From a checkpoint of a small transformer trained on Wikipedia: 12 layers.
Each number is 128 + 32 x the weight over its row's rms, rounded and kept within 0 to 255. Layers, rows and columns count from 0. The size above them is the row's rms in percent of the matrix's.

# layer 9 MLP down (transposed), 512x128, rms 0.142, rows 347-393, columns 32-63
size [107 108 109 106 107 104  96 106  96 103 103  99 100  99 116  99  87 101 102 106  98 113  89  92 120  34 119  92  92  96  98  97  89  97  98  89 118  96  94 105  90 109  95  95  96 106 103]
[[152  63  68 130  92  85 121 132 213 113 117  95 128 129 147 125 181  83 181 130  77 100  76 127 119 137 108 145 153 106 109 148]
 [131 187 148 159  66 160 113 123  99 120 124 137 116  90 155  95 126 145  49 165 153 165 161 157 138 107 156 143 159 134  57 101]
 [128 127 153 116 102 155  98 135 156 111 125 219 167 134 166 100 154  69 134 184  86 166  67 104  73 108 162 133 172 139  99 115]
 [ 95  93 153 109 119 106 163  72 146 160 150 148  75 137 112 151 104 138  83 173  97 104 110  72  94 206 136 179  89 155  73  50]
 [123 176 120 226 199 141 101 197 120 123 113 140 167 162 114  85 145 126 100 117  72 133 125 145 127 148 118 125 103 175  91  80]
 [152 102 181  72 114 108  82 129 133 133 146 170 123 131  97 120 181 150  74 186 162 165 136 100 172  96  95 131 138  96 120 122]
 [125 109 161  74 183 129 138 190  77 112 157 144 126 100 153  75 133 157  82 156 120 139 138  80 136  87 104 115 149 132 150 136]
 [192 148 131 169 128 171  97 120 130 136 124 169 137 118 136 120 159 138 141  75 131 116 165 109 191 148  92 136  69 126  67  92]
 [159  94 138  52  99 155 101 175  95 123 131  91 127 154 116 189 119 140 134 124 116 159  95 121 133 137  91 165 140 131 217 113]
 [ 92  76 148 129 107 164 128 127 168 150 143 125 200 148 125 157 134 125 137 158 148 108 151 118 162 156 158 120 139  82 138 156]
 [153 167  97 135  86  90  96  94 141 151  96 160  86 167 104 119  67 105 148 132 116 193 121 141  61 169 106 122 147 119 142 113]
 [137 159 124 151 157  90 111 148 226 149  68 109 150 150 132 135 173  95 136  92 139  87 126 122 106 153  89  80 133  95 124 147]
 [133 128  96 107  87 116 144 122  77 119 138 168 166 133 124  86 132 175 103 162 139 105 129 200 113  99 123 137 177 155 123 154]
 [138 137 126 153 142  80 166 145 138  98 167 130 114 172 117 125 149 132 130 174 138 133 130 180 164 187 149 168  68  94  80 127]
 [118  78  81 143  77 189 168  77 106 124 120 125  90 102 118 124 180 133  90 155 163 139   0 149 106 168 140 153 164 114  88 144]
 [170 141 117 117 102 129 114 118 163 147 153 175 122 146 165 179 145 166 161 114  97 141  85  93 150 128 127  91 186 166  99 116]
 [145  89 132 128 101 109 132 151 118  94 181  66 109 175 119   9 135 152 153 121 155 110 118 168 130 163 100 133 140  31 186 195]
 [128 106 173 121 120 155  86 137 171 163 140  81 126 120  92  89 121 141 190  96 169 145 178  49 126 169 131 132  80 100 125  94]
 [117 130  98 129 127 129  96 110 164 148 111 119 132 161 171  97  90 124 139 112 149 111 110 108 169 150 170  62  49 170 152 102]
 [112 101 163 160 123  98  91 131 206  93  79 154 115 127 140 130 102 110 179 127 213 105 195 151 104 136 157 139 115  67  98 148]
 [176 137 124 119 117 146 127  77 156 163 140 185 121 112 101 101 154 187  99 137 123 122  99 109 164 132 147 120  84 102  97 172]
 [ 99  69 158  92 112 112 156 113 107 123 176 136 137 140 133  68 110 158  86 136 101 134 108 113 151 119 150 106 136 209 111 181]
 [107 137 125 118 108 143 158 100 151  89 112 102 134 152  89  57 139 126 153  82 160  82 121 138 121 142 149 179  94  80  90 109]
 [148 132 162 152 124 155  89 142 109 117  86 142 165 122 140 130 170 155 144 123 145 177  95 105 169 100 101 116 125 177 152 113]
 [108 124 171 114 139 144 141 135 114  96 159 101 163 102 193 122 141  62 121  97 113 142 121 171 148 158 163 166 123 120 116 158]
 [170 126 148 160 197 160 103 110 113 171 134 105 130 124 118 130 118 129 160 139 105 147  65 158 134 156 152  67 159 114 180 138]
 [103 148 246 130 168 134 157 110 116 122 145 125 135 174 138 107 193 149 161 166 205 152  84  90 146 140 134  58 201 119 123 152]
 [101 140 119 108 120 114 140 128 136 146  49 111  82 123  67 157 191 162 154 127 124 201  67  83 106 172 131 121 101 126 132 145]
 [111 142  72 135 148 107  69 108 161 153 138 167 167 186 164 155  98 132 147 167 125 135 178 126 170 116 124 110  65 111  94 131]
 [135 129 115  87 132 151 111 167 145 117 108 144 116 100  68 124 158  97 152 106 144 140 214 166  78 194 146 101 150 142 135 133]
 [153 140  42 110 117 119 114 165 123 138 122  95 135 171 125 108 136 164 190 108 100 142  22 109 110 106 128 151 148  97 168 100]
 [255 128  88 145 142  87 145 128 144  82 152 121 123 173 124 188 126  87 149 146  94 177 155 157 136 119 148 119 100 107 163 145]
 [ 95 152 129  87 131 135 146 153 127 117 138 132 123 120 134 123 131 166 124 131 106 161  95  87  99  95 118 119 141 157 154  84]
 [ 72  93 132 126 116 176 117 195 215  98 109 153 119  77  94 148 146 118 144 121 119 125  52 108 130 116  89 151 103 110  93  70]
 [141 100  78  59 100 120 127  85 128 119 124 102 192 100 122 105 171 154 137  98 163 139 128  76 125  81 140 149 116  92 113 126]
 [ 94 115  91 104 138 127  96 108 154 141 112 117 124  79 127 154  86 116 133 108 125 133 143  78 150 140 149  84  87 143  94 105]
 [140 133 116  81 134  85 129 132 112  73 148 124 134 183 162 136 189 130 114 127 169 143 190 161 108  85 109  94 173 144  86 157]
 [111 105  86 131 128 108 133  96 136 159 163 157 150 166 182 145 111 109 153 177 135 121 170  89 113 105  95  89  59 113 139 201]
 [103 110 127 121 105 157  92 160 132  88 121 158 109 123 157 143 115 121  95 169  91  90  85  98 116 146 122 197 183 154 126  36]
 [224 156  77 139 157 186 108 121 154  93  74 116  78 139 174 111  84 121  99 160 192 110 147 151 136 134 156 102  96  90 163 121]
 [109 177  90 131 131  81 102  59 124 104  60  99 159  89 116 122 111 120 140 140  80 138 172 124 138 147 123  99 105 130  92 145]
 [101 118 165 164 124 146 155  67 180 127 139  76 162 129 134 130 149 114 146 100 102 101 118  98 114 130 109 129 171 165 104 120]
 [133  81 158 121 138 170 122 146 148 121 106 126  89  80 156 183 120 109 124 102 114 139  94 155  76 122  89 117 137 112  79 181]
 [218 146 112 136 146  83 133  92 106 136 151 136 152 173 136 164 124  85 147 147 120 175 155 161 119 119 165 109 121 140 165 150]
 [ 93 160  59 134  93 127 116 138  86 151  76 118  92 152 122  67 123 124  80 194 120 169  76 159 155 147 117 139 150 139 124  94]
 [102 120 132 101 117 125  83 154 157 165 152  94 162 185 181  77 174  90 117  59  67 128 112 167 182 150 114  94  77 132  60 156]
 [119 127 182 178  91 120 175 165 169  96  99 118  79 132 190 116 116 143 142 117 110 122 152  86 138 132 129 151  87  60 132 152]]
# layer 9 MLP up, 512x128, rms 0.147, rows 348-393, columns 32-63
size [109 108 108  92 108  93 105  94 102 105  94  97 100 131  98  86 105 100 106 101 111  87  89 121  36 119  93  89  94 102  94  87  98 101  87 117  96  95 107  91 110  92  93  98 103 102]
[[ 95 203 111 133 150 117 178 106 103 170 196 144 118  98 156  98 159  63 149 182  94  67 159 191 155 144 139 121 116 179 103 137]
 [127 117 186 150  88 168  99 128 128 147 145 166 228  89  99 126 199 105 123 130  73 121 171 128 128 146 122 151 121 146 119 148]
 [150  96 162 111 120 163 174  90 129 209 204 107 152 102 105 162 126 110 167 165 132 140 228 119 170 114 120 102 145 109 154 148]
 [154 121  88  95 135 145 110 132 157 193 147 132  99 149 238 202 158  76 153 169  97 111 197 139 171 131 141 169 131 108 178  96]
 [130 136 129  91  91 161 108 145  69 117 122  88 152 188 168 107 195 178  50 175 128  80 195  97 122 133 130 143 197 115 105 128]
 [ 99 114 164  89 150 176  91 134 183 148 146 118  97 115 125 112 161  96 142  82  95 114 189 125 136  86 105 135 133 146 123 153]
 [128 138 158 133 121 180 165 149 141 145 166 108 126 133 164  93 143 117 134 126 191 153 198 136 146 149  83 119 125 114 153 140]
 [144 203 155 130 186 153 101  78 103  97 126  70 185 167 147 142 145 132 133 152 150  95 143  89 146 172 113 121 153 158 121 160]
 [ 52 167 178 106 111 185 180 117 161 107  95 191 154 139 124  74  54 126 103 121 133  37 163 146 145  63 169 143 140  91 154  76]
 [180 155 151 131 129 130 113 120 203 101 111 155 101 146 151 187 158 112  76 139 155 138 178 153  80 157 114 110 140 166 151 105]
 [ 85 171 138 139 144 101  81 129 128 114 145 153 200  73 156 134  88 216 120 184 109 115 176 101 116 160 152 145 163 179 142 132]
 [124  96 164 132 170 131  93 190 123 133 115 165 185 179 153 132 109 198  48 130 104 148 207 134  97 154 162  68 182 119 170 130]
 [ 47  66 131  17 125 117 110  88 101 142 117 143 155 103 159 137 143 158 135  58 148 121 153 127 127 105 105 136 160 210 143 137]
 [121 214 137  71 138 164 100  61 115  91 125 145 118 119 134 138 159 186 124 148  62 142 151  82 167 160 107  97 165 127 167 130]
 [ 95 130 164 108  89 185 121 146  85 151  91 200 141  62  84 136  99 138 174 107  67 168 151  64  53 155 117 122 196 185 113 109]
 [100 136 107 110 128 105 102 116 141 130 162 173 128 100 146 183 156  98 119 118 154 128 153 180 104 100 148 121 168 155 103 125]
 [129 113 146 146 142 135 131 106 181 111 152 159 163 148 158 124 111 186 108 101 108  93 148  47 165 143 128 127  87 152  83 123]
 [119 155 115 112 129 153  75 121  95 123 102 135 131 128 139 170 188 102 111 176 121 135 169 145  78  46 130 163 118 121  84  77]
 [138 170  92 118 168  71 152 112 140 122 160 135 151 123 136 181 123 173  88 144  69 122 186 126 161 103 143 137 120 120  93 107]
 [119 155 152 108  79  86 157 156  58 189 143 140 112 161 116 133 122 112 107 136  55 106 144 175 119 145 127 168 128 126 166 161]
 [182 123 126 136 139 162 181 140 158 127 118  88 121 102 194 149 117 131 140 165 159 122 241 145 121  86 136 122 118 134 151  92]
 [189 122 104 159  79 133 102  95 141 195 123 137 157 128 134 203 136 124 142 149 164 114 169 174 115  86  86 124 121 141 106 106]
 [115 181  95 128 164 150 107  91 179 150 144 145 178  59 169 140  81 182 119 119 137 199 161 127 118  97 145 149 125 151  82 149]
 [132 154 139 155 145 170 115 137 177 115 137 200 184  76 135 155 117 149 164 105  73 104 157 100 123 138 147 165 137 138 103 132]
 [147 129 113  68 129 134 134 122 149 128 204 129 159 129 132 139 137 151 115 140 121 139 219 109  73 123 112 136 152 158 110 108]
 [143 123 187  26 162 111 157 144 135 116 119 113 167  93  93  97 122  90 126 121 138  70 178 143  87 122 130 124 140 151 179 124]
 [ 80  90 173 133 164 128 101 108 183 129 145 160  88 126 107 144 116  70 115 146 128 157 143 100 134 147  77 184  89 147 133 105]
 [110 187 161  73 154 195 183 149 126 100 185  57 130 101  73 103 160 141  95  99 169 101 144 116 102  98 109 159 160  96 110 133]
 [107 137 102 110  80 129 123  82 141 147 143 182 130 152 168 133  83 117 114 160 142 150 152 113 156 149 138 129 117 113  96 147]
 [169 110  92 105 147 141 148 101 196 102 130 195  86 130 135 102 120 152 129 103  89 151 126  76 123 143 133  94 134 166 100  90]
 [168  96 214 159 144 140 121 168 116 102 129 106 169 146 135 157 155 163 121  98  70 138 158  95 146 110 180 153 227 138 172  97]
 [170 105 140 176 115 136  73  75 169 150  94 140 123 155 151 140  94 127 125 122 146  88 156 167 155 123 124 134 104 113 105 131]
 [121  99 173 127  74  74 143 123 103 132 118 132 124  99 145 138 132 124 154 157 134 158 160 131 147 186 149 131 151 106 163 182]
 [152  71 144 140 181 190 133 187 172 124 131 187 110 118 110 151 123 191  96 166  91 136 140  73 122 130  91 107 122 137 135 161]
 [130 173  97 135 161 206 165 143 113 157 145 119 119 150 116 105 162  96 150 198 115  94 144 122 134 115  80 116 196  72 120 133]
 [135 148 136 140 117 109 177 101  91 192 135 162 181 128 176 161 111 125  88 164 162 176 154 120 134  92  58 171 150  91 191 147]
 [169 120 148 130  77 167  87 143 135 135 104  93 157 109 102 161 131 176 120 106 100 125 133 156  97 133 175 171 102 116 132 159]
 [116 185 156 129  73 130 194 106 129 121 213  92 166 108 121 199 140 171  52 159 157 140 137 139 121  94 121  83 164 127 143 104]
 [114 191 184 123 112 122 124 163 135 140 164 155  78 132 157 155 177  78  95 136 184 114 161  79 106 102  59  82 169 166 119  88]
 [130  94 173 127 126 155 108 146 148 119 129 152 108 144 114 149 107  43 117 171 131 105 142  99 127 100 137 115 158 193 130 123]
 [121  96 169 131 172 158 118  97 165 105 162 107 124 101 144 173 139 131 144 134 139  96 249  55 141 111 171 116  85 162 139 125]
 [104 130 168 127 166 167  95  88 107 167 126 176 106 100 147 135 146 151  90 170 117 110 164 178 140 107 214 114 137 107 126 139]
 [155 172 171 123 144 119  82 107 129 111 155 193 163 156 151 168 146 105  66 106  86 156 142 139 164  72 137 147 149 151 141  61]
 [110 142  96 128 187 156 140 187 133 155 151 148 142 171 153 117 183 146 139  33 162 151 133 107 128  75 151  88 163  92 171 158]
 [205 156  95  97 168 112 151  97 121 121 170  98 193 144 153 143  66 110 138 128 107 126 183 123 113 102  95 114 160 101 145 119]
 [102 112 149 120 127  75 109 152  83 135 121 134 142 111  99 117 143 111 126 107 114  98 163 189  97 146 139  73 127 129 132  94]]